config.yaml
head_dim: 64
d_mlp: 832
vocab_size: 14193
activation: "swiglu"
norm_eps: 1e-05
positions: "rope"
tie_embeddings: false
parallel_block: false
extras: ["capped logits"]
init_std_o: 0.0387
optimizer: "muon_variant"
decay_fraction: 1.0
decay_shape: "linear"
final_lr_fraction: 0.0
doc_mask: true
Each number is 50 + 15 x the weight over the matrix's rms, rounded and kept within 0 to 99. Layers, rows and columns count from 0.

# layer 7 MLP gate, 832x320, rms 0.0445, rows 299-335, columns 192-255
61 07 28 48 65 79 51 17 48 58 68 42 49 42 33 43 51 41 55 32 50 45 53 42 44 59 48 53 39 66 55 59 40 51 42 44 49 57 48 41 60 41 68 58 36 82 34 52 43 40 52 46 50 24 63 56 42 44 53 66 50 47 52 25
83 64 33 43 47 52 55 48 70 42 52 71 84 60 74 37 43 35 44 67 45 34 62 44 40 37 50 51 39 39 58 62 31 54 48 63 58 71 45 67 61 59 71 43 61 61 39 66 44 77 42 36 58 51 60 72 53 52 54 58 43 64 43 26
50 57 72 66 70 57 39 44 43 70 71 36 51 50 23 38 62 24 37 44 48 67 58 59 66 56 39 62 40 47 37 39 61 59 62 80 54 69 63 43 39 64 71 61 42 59 57 67 52 22 38 46 57 60 37 33 71 50 43 59 53 58 31 50
54 61 32 53 63 63 17 33 49 44 72 25 19 52 40 40 54 36 44 55 52 63 45 70 60 56 52 61 26 62 28 65 56 43 62 43 28 45 47 37 69 58 43 49 34 68 48 52 63 58 40 39 27 54 63 43 38 58 83 32 78 47 77 82
37 31 58 54 37 72 40 27 63 64 50 69 69 70 50 50 57 46 41 59 42 65 45 39 71 45 46 49 32 66 46 53 40 15 45 47 23 65 74 30 61 47 81 45 49 43 41 41 09 32 46 76 27 47 63 47 64 36 38 58 23 44 57 36
58 52 71 47 70 13 76 51 51 61 38 47 65 36 60 51 46 58 30 48 65 57 50 38 63 52 61 19 46 49 42 46 77 66 46 60 36 33 54 55 62 30 48 42 63 54 56 42 54 56 57 43 58 29 34 19 34 44 50 19 15 56 63 60
34 18 48 61 63 47 46 50 37 61 18 61 54 46 53 25 69 61 49 39 38 75 72 42 60 72 56 58 48 36 61 61 58 32 72 54 50 64 52 68 67 78 36 79 59 40 65 51 66 82 36 32 34 84 53 27 30 43 43 36 53 48 44 23
46 58 45 46 99 44 75 72 77 31 35 60 50 63 56 56 52 46 34 51 46 52 42 40 66 64 46 61 40 41 53 69 56 64 46 79 75 48 61 58 46 32 50 73 61 43 55 65 66 76 40 59 41 57 49 34 64 57 82 65 48 37 54 55
54 52 67 44 43 90 60 33 40 50 66 48 50 29 41 56 54 41 26 38 38 58 28 49 36 73 28 56 20 47 40 55 76 58 79 39 40 37 78 38 18 48 45 31 29 75 63 70 48 44 64 66 58 53 49 55 37 53 70 37 34 47 54 63
56 44 26 42 63 67 34 65 51 48 45 63 63 72 72 36 53 54 65 61 54 41 69 49 31 55 16 73 58 46 73 38 32 63 52 65 45 64 77 20 28 62 49 45 67 43 47 31 71 67 58 42 91 36 48 57 63 61 22 42 24 43 53 31
44 50 59 70 52 54 19 53 63 42 66 50 90 72 59 41 37 28 61 62 75 61 50 37 32 85 60 59 56 43 58 53 15 63 46 55 54 14 55 20 32 47 52 64 50 56 36 39 27 41 56 61 59 76 39 56 59 60 37 45 59 43 67 51
47 53 51 63 55 34 60 44 55 81 50 54 33 51 47 40 27 60 14 55 45 45 40 58 54 47 59 62 61 44 46 67 40 63 57 65 59 61 48 37 45 54 62 41 69 67 19 40 50 54 62 68 67 14 68 33 40 59 52 73 52 35 45 62
31 66 64 56 51 30 58 43 67 64 46 69 17 26 45 67 51 47 30 46 54 61 58 65 07 39 59 61 52 84 54 26 35 26 57 32 62 59 41 40 50 44 66 50 42 60 35 59 59 29 11 58 51 62 56 36 32 50 65 55 52 56 17 29
66 38 23 37 52 74 57 65 52 39 41 48 51 72 48 65 40 22 45 00 51 43 39 52 56 42 47 52 42 53 57 41 64 71 58 95 29 45 47 66 55 48 36 81 33 37 41 49 58 55 59 53 64 54 47 39 53 59 79 54 51 50 43 41
43 32 53 58 65 30 70 16 53 62 52 51 43 60 48 35 30 40 35 60 67 49 23 65 43 59 76 49 48 27 47 39 52 40 57 48 45 51 80 65 56 53 30 39 30 59 60 55 38 30 59 51 70 60 69 37 54 40 51 54 24 63 78 55
48 72 64 20 51 36 69 75 59 62 65 70 55 47 59 65 69 54 32 32 33 45 38 46 30 46 53 41 67 59 48 37 50 56 43 45 75 45 26 53 31 56 63 62 55 65 29 36 54 39 41 61 37 37 59 25 65 26 46 41 61 32 43 39
59 71 48 57 62 77 45 22 69 60 32 67 25 24 83 61 34 61 58 57 48 59 54 61 58 48 61 39 50 51 51 51 22 39 60 23 38 41 55 56 61 67 37 46 60 47 55 67 64 45 73 55 41 55 55 66 48 56 43 54 64 28 38 60
56 25 58 80 51 56 38 50 87 54 74 47 32 57 40 33 10 55 54 57 68 57 60 44 33 88 10 71 51 31 34 48 45 34 48 46 25 32 60 38 40 59 55 68 47 30 36 67 36 68 76 30 51 52 52 49 53 66 63 73 31 45 55 35
70 38 48 38 50 52 52 41 45 56 46 37 59 78 42 69 35 67 47 82 64 63 43 53 20 47 23 35 49 76 70 26 45 64 81 34 75 43 52 40 76 76 41 77 56 53 43 55 42 24 58 69 38 53 31 44 67 61 45 41 53 18 10 43
58 43 75 57 57 66 69 86 77 44 42 66 77 71 50 28 64 44 45 61 51 73 47 65 75 28 58 72 65 38 49 57 54 56 76 79 43 43 33 55 49 52 26 61 73 38 50 41 51 62 60 60 50 51 56 48 39 75 57 38 75 34 35 67
25 54 45 74 35 46 74 40 35 78 46 54 42 31 16 43 37 66 64 41 53 77 42 49 44 54 45 69 63 51 47 28 44 20 41 60 51 37 54 31 53 64 63 56 32 36 54 50 55 55 78 50 50 43 44 69 53 67 30 45 60 45 28 55
36 74 45 71 50 54 42 72 48 46 49 99 85 41 27 11 83 56 48 85 48 74 50 11 40 57 39 66 51 16 30 49 40 42 46 83 49 39 46 36 46 34 37 75 54 33 53 49 35 43 46 34 59 32 33 50 34 39 58 55 46 60 42 71
55 37 40 41 51 50 33 41 71 59 42 50 56 41 50 55 12 28 26 60 79 29 38 39 64 63 79 48 54 16 56 20 40 64 53 37 36 20 63 56 53 43 33 32 56 46 53 59 70 06 36 46 77 65 81 57 49 64 47 31 45 28 47 33
71 58 46 50 46 39 38 34 44 45 44 35 58 67 48 55 44 64 65 68 46 56 53 31 43 25 60 46 54 59 57 43 25 60 65 61 79 41 44 68 64 60 37 51 36 47 57 48 42 44 49 78 55 71 55 45 31 53 41 51 71 50 28 55
53 47 56 31 34 50 72 48 36 36 35 44 32 43 58 40 76 50 30 40 66 62 54 53 60 47 60 60 66 32 67 66 41 63 63 60 39 67 59 56 19 52 40 68 55 56 56 77 56 43 39 45 52 47 35 48 28 30 25 63 48 48 12 63
45 40 77 40 67 78 46 48 44 23 36 52 52 39 38 42 32 43 43 36 53 55 44 35 64 53 59 54 44 43 57 39 66 55 37 45 49 72 61 68 37 59 10 44 36 57 65 49 38 61 46 71 36 55 42 35 33 45 35 71 49 43 43 01
49 46 40 44 43 61 18 56 57 54 63 33 39 35 29 56 38 59 31 90 44 41 74 61 44 43 64 56 31 32 19 61 38 24 61 62 50 44 74 51 45 41 55 90 44 50 33 65 56 68 54 27 61 55 12 30 51 69 42 49 47 64 44 53
35 38 43 37 38 60 34 44 56 36 31 63 56 21 61 25 59 56 49 45 57 35 20 61 61 53 54 31 33 23 20 42 99 69 89 36 31 54 56 15 50 41 55 60 42 53 61 66 43 91 54 11 34 48 58 60 61 38 34 29 59 61 23 71
76 48 75 45 57 56 33 72 64 37 40 74 25 65 64 28 62 57 20 47 48 58 54 29 26 75 78 65 31 61 51 67 45 44 49 68 58 48 41 66 51 60 39 19 54 40 40 60 75 70 44 67 34 45 39 52 59 47 35 66 54 78 79 43
17 57 57 58 37 57 42 59 52 46 31 47 70 32 46 43 58 70 30 44 75 53 24 47 68 52 73 56 57 61 53 59 61 31 60 55 51 43 60 39 37 23 29 58 53 30 48 56 26 19 30 64 57 76 61 61 67 50 43 57 33 63 44 44
60 59 26 49 46 51 27 61 60 82 61 55 54 70 76 44 52 63 59 42 76 28 50 59 47 54 59 21 48 52 54 65 48 13 17 49 59 47 50 66 16 42 16 51 49 42 21 60 46 60 28 58 40 46 35 60 55 62 52 71 57 63 84 32
53 68 65 56 36 69 49 58 70 69 42 44 85 52 18 50 54 73 62 37 67 58 32 52 44 51 82 54 38 41 48 42 76 46 43 50 52 50 55 57 44 52 42 35 48 54 58 58 42 43 57 47 48 24 49 36 56 45 56 62 51 32 39 51
28 46 66 63 55 52 67 35 36 83 43 60 06 51 43 39 66 41 21 33 57 51 73 59 52 57 28 48 81 61 43 52 27 54 45 77 56 43 72 61 51 42 50 57 46 48 51 54 52 46 62 38 90 53 55 45 47 24 52 46 57 45 65 51
43 46 45 64 39 43 35 38 43 49 60 63 50 50 59 59 57 48 54 43 59 46 55 53 40 60 47 86 27 13 22 47 41 63 57 57 53 62 72 35 55 42 38 74 23 75 50 52 46 80 34 43 62 54 56 67 43 71 56 23 44 30 69 58
21 30 58 79 01 45 41 24 19 38 64 66 43 54 41 59 33 32 75 71 51 46 39 71 48 33 35 43 53 26 68 36 33 37 43 43 52 66 39 60 59 52 63 53 38 73 59 47 27 55 13 54 50 33 34 50 29 59 55 36 34 52 58 58
45 44 56 39 52 69 63 66 62 39 27 47 17 49 64 38 53 52 28 31 99 41 62 63 63 58 78 46 78 28 65 45 58 32 42 27 26 44 35 28 54 50 55 45 57 86 65 60 90 55 33 46 24 60 59 70 59 41 43 60 72 52 39 23
73 53 39 64 46 39 46 68 67 62 57 68 61 54 56 54 51 60 52 69 66 41 59 28 43 39 51 43 52 57 38 53 22 56 54 32 47 29 61 50 65 89 56 45 52 49 18 41 54 58 32 64 35 57 55 55 39 40 44 68 25 45 40 62
# layer 7 MLP up, 832x320, rms 0.0446, rows 299-334, columns 192-255
57 31 32 44 31 55 48 30 71 54 35 54 27 51 32 60 29 81 49 33 64 55 38 56 46 56 45 42 51 58 29 40 54 64 53 69 45 49 35 48 55 62 50 45 42 43 25 41 62 64 75 46 40 64 09 76 70 33 43 77 39 40 40 55
51 34 67 28 44 66 19 63 23 70 62 74 33 44 45 26 60 42 29 36 29 68 47 43 72 41 22 32 27 23 55 57 50 36 26 54 43 47 44 52 57 20 60 66 60 66 46 42 58 59 91 72 55 66 60 50 42 48 45 40 32 41 17 60
34 43 45 61 37 39 53 66 47 58 19 35 58 62 25 30 50 73 67 46 63 37 54 14 61 56 67 44 51 34 19 69 47 47 40 48 85 61 29 46 73 26 45 30 65 33 38 43 46 64 59 56 64 36 24 88 49 68 60 51 53 33 41 45
44 44 68 51 54 39 69 68 65 42 66 57 57 54 63 60 09 61 49 45 56 52 25 55 25 39 39 61 47 65 49 89 28 45 59 60 33 42 65 59 29 58 26 45 65 37 48 34 48 61 58 41 78 40 34 59 60 53 46 76 46 58 40 29
34 51 30 61 62 72 34 62 41 42 34 59 38 27 62 75 55 60 42 07 53 51 61 52 40 46 74 56 46 46 57 41 44 70 81 46 57 41 29 50 70 49 51 74 62 63 62 42 51 52 63 55 68 51 52 34 28 37 41 53 52 46 35 35
40 39 58 40 73 39 58 60 61 74 35 48 61 43 59 57 55 63 57 62 51 54 28 45 48 41 45 49 24 59 50 46 53 55 36 58 44 45 59 50 65 00 53 33 35 42 50 55 77 77 47 38 67 55 53 22 67 37 23 35 31 83 31 64
65 86 47 57 96 43 38 56 61 42 47 13 42 81 70 41 36 44 58 61 64 47 70 50 71 61 43 02 66 18 59 71 30 58 50 31 65 22 61 61 74 30 69 34 39 35 42 64 64 61 42 41 50 61 49 18 42 38 65 77 67 00 62 46
55 56 32 22 87 62 45 83 59 63 67 37 42 40 78 51 48 78 45 36 63 36 44 80 58 38 44 47 26 53 39 35 71 38 35 40 75 49 59 52 35 48 18 47 64 46 77 68 40 28 52 45 55 61 37 28 61 62 56 57 78 45 30 38
65 52 67 16 65 40 27 52 31 48 17 25 46 58 46 37 38 52 74 53 65 50 66 50 62 55 39 36 25 49 48 37 37 43 48 56 82 56 10 42 49 82 73 76 67 74 75 34 43 52 55 45 43 62 46 33 36 56 45 62 59 51 55 60
57 41 20 65 71 77 49 42 48 65 64 61 43 42 00 50 54 30 51 57 52 59 57 43 79 44 56 69 35 71 59 42 59 66 57 51 50 37 58 41 43 37 28 86 53 47 60 44 39 49 47 76 45 87 22 35 39 48 51 48 87 46 44 44
63 51 58 22 54 30 55 23 44 64 62 78 45 23 70 68 68 43 55 73 59 48 20 59 43 47 43 48 54 25 49 56 69 66 41 48 79 59 57 44 62 51 59 74 59 64 71 51 36 56 44 55 42 72 27 77 40 55 53 45 43 77 55 50
51 51 13 66 64 68 54 70 90 64 73 56 55 26 38 76 51 54 37 59 44 51 34 75 53 60 63 43 64 33 44 49 53 30 44 54 41 41 47 75 50 30 51 44 60 42 37 58 25 34 18 65 65 72 80 48 36 28 52 39 37 26 53 32
42 28 60 37 57 57 73 72 17 47 57 41 32 27 64 76 29 45 71 42 54 67 75 56 48 55 60 40 48 78 51 55 54 76 71 33 78 75 44 38 55 46 72 58 69 47 63 62 62 55 63 51 46 45 54 67 46 36 48 38 76 56 52 56
38 41 50 39 52 54 66 55 50 49 33 47 41 68 56 69 73 54 66 34 63 36 62 72 53 46 28 18 48 58 53 44 62 53 24 66 44 29 33 41 53 50 63 46 34 58 60 42 60 70 44 70 37 42 51 58 70 77 47 40 63 74 34 74
77 30 79 24 45 61 56 39 60 19 41 62 35 38 53 25 41 54 57 72 37 32 41 47 40 63 60 61 54 54 50 75 44 60 45 65 67 91 64 46 46 37 54 50 70 51 07 53 51 44 55 68 41 31 49 45 31 68 28 46 57 37 65 60
55 50 48 41 59 37 64 45 70 28 47 68 48 62 62 75 47 42 31 43 36 43 49 45 53 64 42 62 48 05 66 83 31 63 30 67 31 43 77 53 48 38 31 55 66 48 19 48 84 48 50 61 24 66 49 36 47 56 23 36 29 33 63 69
44 33 76 45 54 29 37 33 33 63 56 60 65 34 44 58 61 62 56 18 62 56 51 43 66 49 48 75 50 58 62 76 46 50 50 68 49 43 49 58 42 54 35 29 61 62 46 57 30 68 52 66 61 77 56 55 55 80 88 48 41 43 47 55
58 46 25 66 54 65 23 67 31 54 58 36 33 57 78 33 54 43 46 59 60 78 70 46 69 50 46 24 61 50 86 44 49 65 34 33 56 56 40 38 53 41 53 49 54 30 48 65 26 48 34 54 58 45 57 40 46 75 53 73 43 31 44 48
44 77 27 49 49 40 34 56 74 51 44 43 32 52 47 30 60 95 45 59 69 51 25 63 67 60 36 46 33 68 53 35 47 55 62 66 47 53 44 43 81 21 61 42 38 81 49 31 51 63 77 51 51 24 42 73 34 47 59 68 57 51 36 27
37 34 77 20 48 49 70 33 56 37 35 68 54 62 42 43 79 45 39 53 36 31 37 60 38 39 48 16 50 61 52 48 44 34 54 28 64 46 52 49 76 68 61 47 68 64 98 43 47 58 73 59 67 28 43 68 41 39 54 51 66 70 46 52
42 54 59 64 49 52 62 59 64 40 23 43 24 43 59 57 50 70 65 38 33 56 79 58 31 54 53 87 59 51 36 44 53 44 53 48 50 51 55 50 68 58 58 25 20 76 30 30 47 24 60 61 46 50 25 75 60 45 52 35 38 60 66 63
47 71 48 63 50 07 60 61 49 14 52 43 56 59 41 70 22 38 47 41 63 72 38 27 38 36 58 57 46 61 68 45 44 69 65 51 52 59 58 33 67 53 51 67 57 79 51 63 40 64 52 72 30 36 87 36 94 73 51 92 65 52 34 61
51 42 70 59 63 37 66 56 76 31 70 38 20 61 61 38 39 44 49 24 48 53 73 32 60 44 65 84 68 28 58 30 46 44 47 36 50 64 67 39 29 39 67 68 40 40 44 57 51 74 39 41 35 64 31 61 71 57 28 37 76 48 64 51
18 51 46 42 53 31 34 63 68 65 35 55 53 51 42 26 43 57 49 67 59 69 61 54 33 63 58 39 68 37 64 64 57 86 39 78 10 41 58 88 43 46 35 59 29 34 63 47 60 63 73 79 65 73 55 42 40 65 55 65 56 49 39 48
33 40 48 59 58 30 14 56 47 56 52 73 49 68 32 52 69 55 61 54 55 62 65 60 61 74 18 59 54 50 44 57 44 99 49 54 38 73 57 36 40 60 19 54 66 40 45 37 42 64 53 49 55 65 36 62 28 31 82 68 19 31 45 49
49 54 33 28 77 61 47 56 22 73 59 44 19 24 49 53 50 54 41 38 54 34 38 60 64 12 37 37 55 53 33 41 37 69 62 57 51 42 49 34 57 40 53 28 55 44 33 57 51 33 33 36 69 41 53 54 53 61 26 42 65 54 56 58
49 75 40 58 42 65 60 72 38 54 32 47 17 51 59 36 40 42 36 36 61 57 29 72 32 50 40 24 34 37 49 52 32 62 25 38 58 40 61 83 37 58 51 74 51 38 52 32 63 52 58 40 49 57 60 52 51 58 21 76 59 44 53 52
62 50 55 86 41 69 44 66 65 62 53 32 41 56 54 20 71 53 48 51 15 51 48 61 53 38 17 51 66 30 26 34 61 65 82 46 09 24 53 56 60 54 30 35 38 35 36 51 63 49 40 23 46 30 30 35 40 17 44 29 51 45 19 65
71 55 48 44 21 51 30 40 58 53 62 89 65 45 45 68 64 43 14 53 54 70 41 45 60 66 35 68 48 83 41 84 38 28 40 42 75 34 41 28 49 28 67 36 38 31 61 26 49 68 49 67 33 32 73 49 54 38 21 38 58 43 63 41
46 48 17 51 43 59 62 27 43 54 58 46 61 41 54 56 56 21 33 27 63 38 51 42 56 31 51 51 60 60 50 54 63 47 44 32 58 80 39 27 47 44 53 70 66 52 63 57 59 32 37 60 47 73 48 54 65 59 26 71 49 40 72 38
64 33 81 28 60 63 49 03 66 62 49 45 71 35 43 31 67 49 61 55 41 53 56 68 65 42 53 63 40 68 46 39 61 68 61 72 37 68 54 58 48 28 56 43 33 39 77 45 70 70 44 39 47 53 50 43 51 65 43 62 57 65 33 20
50 48 27 82 35 45 48 67 41 35 76 45 67 66 50 75 68 60 34 45 38 86 70 40 49 53 27 55 52 64 36 67 33 56 37 34 52 54 59 65 37 59 54 68 46 59 64 44 22 49 30 30 57 63 54 49 44 75 76 53 60 65 52 53
70 71 52 24 27 29 87 47 51 44 26 39 48 58 41 56 66 43 53 65 42 51 66 71 55 79 49 56 48 84 34 70 63 21 26 28 68 59 35 44 54 50 52 28 46 62 24 36 48 53 47 86 80 76 40 27 48 48 56 62 55 49 67 58
54 64 29 55 60 58 55 33 45 30 53 64 34 50 28 51 51 53 60 24 32 40 40 63 76 68 16 55 30 05 67 33 54 61 50 44 47 69 50 57 34 52 48 53 48 64 43 52 44 59 86 66 64 76 59 45 51 53 42 44 49 69 76 69
56 55 57 56 48 24 38 38 59 59 51 60 13 35 60 68 69 58 45 61 73 78 48 89 46 37 71 41 68 48 61 91 48 50 68 64 62 67 43 72 42 22 58 42 52 61 61 52 47 51 50 49 46 30 30 23 38 66 50 40 72 33 51 52
29 34 34 43 35 52 78 53 32 29 64 43 51 31 49 40 35 80 66 26 48 60 47 48 31 67 38 74 49 63 44 54 25 63 36 71 43 37 42 38 33 65 52 68 21 57 47 45 39 38 79 32 60 86 59 30 57 51 62 70 72 72 64 54
# layer 7 MLP down (transposed), 832x320, rms 0.0446, rows 299-334, columns 192-255
43 73 81 53 31 17 21 41 64 69 30 60 61 39 54 46 49 59 52 50 53 75 52 60 26 44 62 55 49 38 41 66 52 65 48 32 54 42 64 40 58 59 33 44 50 52 60 31 53 64 29 56 62 58 61 46 75 59 38 52 72 46 47 70
31 42 57 21 60 74 36 69 45 55 64 70 46 76 36 53 56 47 15 38 51 45 46 55 67 54 36 59 50 48 56 28 52 96 75 68 50 83 48 36 24 37 51 60 67 65 46 62 38 75 47 60 54 51 50 31 42 60 43 34 43 12 60 52
33 54 61 54 38 58 60 65 44 51 32 50 46 40 65 45 53 41 66 48 45 59 48 62 50 30 51 38 70 53 55 77 58 56 58 12 45 54 16 59 61 60 38 56 78 55 34 34 49 55 66 30 42 71 43 48 37 37 58 28 76 45 26 51
63 41 51 57 31 56 62 57 54 27 81 59 75 54 50 37 33 67 39 29 25 56 52 40 36 41 42 63 16 30 66 70 47 59 65 56 37 42 50 28 12 71 29 52 65 56 67 55 39 56 55 53 51 40 33 46 55 64 40 71 33 46 45 60
33 44 50 88 22 83 55 44 57 50 55 41 43 66 23 48 47 38 25 53 45 57 50 65 67 45 40 60 70 48 24 37 47 54 48 50 37 64 42 52 66 59 39 59 17 55 74 64 35 51 55 55 34 37 41 67 58 44 50 25 49 57 37 64
69 49 49 33 55 66 65 49 61 67 43 49 31 57 56 74 62 52 65 69 44 66 42 83 44 80 74 41 43 79 29 51 45 56 66 61 38 60 50 59 25 23 32 57 65 49 73 61 59 30 45 38 65 51 25 43 35 72 47 49 66 66 48 79
75 76 60 40 44 43 45 85 64 47 71 62 36 44 37 47 99 53 45 35 51 70 85 44 63 26 51 28 66 35 76 56 30 63 33 36 47 28 58 62 35 50 55 28 48 55 28 61 61 58 52 45 46 32 20 27 64 54 55 76 72 00 57 27
54 62 54 45 35 63 42 79 50 53 58 31 31 52 60 49 38 46 52 66 67 40 49 51 39 62 39 54 52 35 90 39 18 68 56 45 55 55 46 42 53 48 51 27 51 39 72 45 76 56 58 24 81 46 47 49 75 79 74 50 31 26 51 58
52 54 56 20 58 68 59 75 26 46 15 46 27 69 41 50 51 58 61 72 61 34 67 54 53 43 66 50 58 40 56 37 36 68 47 28 76 73 57 27 43 46 39 35 52 61 56 33 59 63 75 51 43 51 60 41 61 39 61 84 21 57 61 61
71 74 28 38 60 50 41 36 49 52 65 38 67 55 60 59 20 44 21 62 71 62 54 47 65 67 63 75 67 34 65 36 58 30 58 16 52 56 58 43 54 44 33 74 61 29 55 58 39 39 36 54 42 53 46 53 32 51 32 36 47 63 46 35
38 34 54 57 47 40 84 44 79 52 20 77 71 54 76 63 72 44 46 53 45 38 55 66 55 29 42 66 64 45 61 66 80 32 36 65 53 57 40 63 43 50 81 38 43 55 69 81 52 47 62 60 58 23 51 59 49 50 63 29 34 49 36 56
45 57 42 50 44 68 53 51 47 74 58 41 80 51 66 59 28 25 18 63 45 76 39 33 54 20 47 58 62 56 73 39 54 46 56 41 46 79 60 22 54 54 48 35 67 40 62 59 46 59 35 28 53 34 51 55 10 46 48 60 50 49 44 23
40 38 49 73 55 28 44 65 49 52 33 47 55 13 62 56 58 29 58 79 38 39 53 44 57 35 31 67 67 41 56 70 62 69 56 61 41 69 33 65 56 32 40 69 41 53 42 46 38 47 36 57 33 75 46 16 43 48 56 32 66 58 48 55
31 45 54 42 49 72 59 59 55 50 46 51 32 47 49 42 53 36 81 39 44 38 61 62 43 48 44 52 61 61 28 29 52 48 37 48 64 64 41 47 52 59 51 28 44 34 64 38 63 26 69 18 32 56 52 48 47 46 56 38 69 60 74 65
54 71 66 42 36 74 58 46 59 59 36 29 65 50 79 42 25 53 68 47 50 48 63 56 47 66 70 30 67 37 29 51 33 52 24 51 37 60 48 35 07 73 84 26 74 90 48 40 30 33 45 82 58 30 60 57 73 83 40 64 37 24 54 44
42 52 47 28 62 62 46 49 66 48 49 47 39 77 38 60 55 49 42 53 42 56 41 75 36 61 39 54 50 53 61 55 41 56 35 54 60 47 49 67 37 50 65 63 45 55 36 54 76 58 24 27 45 48 56 51 76 40 54 39 60 14 58 58
52 55 56 61 74 66 32 58 36 74 60 51 49 56 41 58 58 58 56 27 44 57 43 35 59 62 63 43 22 52 84 47 42 39 27 70 73 43 67 41 25 40 33 66 73 62 49 69 36 44 53 47 48 54 66 50 42 74 44 09 31 51 44 55
36 30 60 72 46 48 41 39 65 73 48 43 53 38 29 40 35 66 57 42 57 28 28 53 58 90 70 56 51 33 20 48 27 57 52 49 49 56 90 59 33 53 43 44 60 52 59 61 38 72 69 32 61 44 47 71 53 58 65 45 35 46 50 36
40 56 29 49 48 45 51 65 60 72 35 48 80 48 49 58 71 63 56 57 76 23 36 48 72 55 43 75 40 38 58 50 43 55 43 72 42 76 44 57 49 50 33 39 64 59 74 43 44 48 42 31 54 42 64 29 57 41 63 62 26 55 51 50
45 53 50 39 45 50 35 57 78 51 55 49 73 45 43 35 65 43 79 37 35 49 48 72 36 44 49 34 55 52 60 17 52 74 69 58 51 49 40 45 61 42 61 46 23 79 92 76 47 54 56 49 52 53 37 55 51 40 46 57 41 32 39 58
51 25 55 59 77 71 47 23 41 38 45 23 69 40 48 60 44 33 67 66 35 46 63 78 28 47 44 32 73 39 78 54 47 72 32 23 49 58 49 67 76 63 56 72 43 49 60 57 83 68 62 64 39 58 36 64 67 51 53 39 52 26 25 75
72 41 62 74 46 31 55 77 34 41 32 68 54 68 45 52 17 40 51 41 60 68 46 55 40 33 54 50 45 63 39 64 51 43 86 61 54 54 53 42 57 48 46 41 64 58 50 34 57 70 58 50 52 19 68 54 77 79 74 99 66 35 52 49
26 60 42 67 37 55 57 42 49 49 62 64 29 47 61 41 34 43 13 56 41 49 57 37 46 35 44 52 46 34 56 60 48 65 52 57 88 44 80 48 37 33 14 64 56 50 73 58 58 31 38 26 47 49 52 22 54 36 49 51 70 38 70 39
64 56 50 59 50 59 68 46 36 28 60 27 34 56 43 56 59 63 43 48 59 39 75 41 39 33 55 35 62 73 56 53 38 58 74 36 65 29 38 25 66 39 34 40 54 40 52 63 37 55 60 55 48 44 54 56 47 59 58 64 40 53 52 55
50 46 59 71 29 54 46 65 57 36 62 36 51 50 35 48 52 60 22 58 81 39 56 65 39 99 28 54 99 46 54 45 56 74 72 61 80 99 48 21 40 59 66 50 36 35 45 32 60 47 41 51 34 52 46 45 02 54 63 37 41 31 50 36
52 66 80 35 61 34 75 61 58 59 48 63 35 59 26 36 39 18 71 32 47 65 51 56 15 50 43 22 15 65 50 35 50 58 30 36 82 43 49 34 39 39 27 60 55 52 53 65 29 38 69 68 44 62 59 47 57 72 52 27 39 38 69 79
45 68 43 56 45 42 66 28 39 63 28 38 16 45 65 43 34 48 48 53 67 50 55 44 51 78 58 48 38 26 17 38 47 36 42 42 52 35 50 65 45 61 63 52 47 30 77 57 71 40 70 61 34 47 74 44 50 26 52 87 48 49 72 27
58 55 63 53 27 34 25 51 57 14 40 73 43 35 30 33 84 57 66 08 45 27 42 42 45 42 43 13 54 42 17 00 35 63 72 53 27 42 64 27 46 60 67 53 57 36 52 58 75 48 66 59 29 37 70 34 23 44 17 36 63 78 24 78
74 20 27 58 55 71 41 49 40 44 58 44 58 59 45 82 50 47 65 61 45 62 54 52 54 40 29 39 82 54 28 74 29 45 29 28 39 40 37 52 44 61 49 40 21 34 59 47 61 38 37 51 22 41 61 65 77 57 61 42 34 45 45 45
64 59 31 56 37 65 64 41 49 56 72 39 53 58 67 12 40 50 67 65 46 15 28 49 59 66 48 64 67 53 50 43 44 53 57 32 59 61 35 47 51 52 43 68 52 77 67 53 77 71 48 65 53 19 32 49 50 55 56 53 53 75 39 34
53 56 63 74 39 43 32 54 22 39 52 44 62 63 39 42 27 41 27 54 61 50 51 49 65 48 56 48 48 49 48 78 70 44 35 52 65 50 30 47 48 75 56 44 60 61 54 65 42 47 49 54 59 54 38 52 42 61 56 27 31 42 58 40
51 57 63 51 33 14 44 51 59 34 63 50 75 62 45 61 92 79 37 46 77 54 53 30 40 29 53 58 38 61 48 64 44 23 39 64 44 37 52 22 31 52 28 56 52 55 69 36 54 45 71 66 24 32 48 10 39 40 59 64 36 65 38 43
67 66 63 82 44 63 42 58 55 48 45 45 53 60 39 34 48 42 55 32 72 84 85 57 40 63 23 79 54 66 46 49 45 06 19 54 50 52 41 43 54 15 50 29 69 64 24 20 60 57 57 54 59 67 41 73 65 41 49 46 36 77 50 51
42 30 34 41 56 53 38 53 39 44 48 72 57 45 29 52 16 53 63 36 69 24 37 43 51 86 23 44 30 47 50 62 42 48 67 30 52 26 61 71 66 70 32 53 52 38 43 53 51 26 66 43 54 43 45 65 55 51 49 67 64 45 66 76
32 46 55 60 54 39 25 44 65 46 46 62 41 35 64 35 31 39 36 82 46 31 69 74 49 54 47 88 44 63 55 44 49 51 45 59 35 76 45 41 79 63 59 78 55 65 45 54 48 55 45 33 66 65 35 28 43 27 61 67 37 73 48 74
39 44 41 41 73 25 79 44 61 41 69 39 53 52 70 33 43 34 45 56 60 51 49 38 48 60 29 76 58 75 53 46 39 36 21 57 49 21 43 23 46 60 60 53 25 48 35 54 58 65 49 87 43 56 40 43 64 30 59 44 74 45 38 20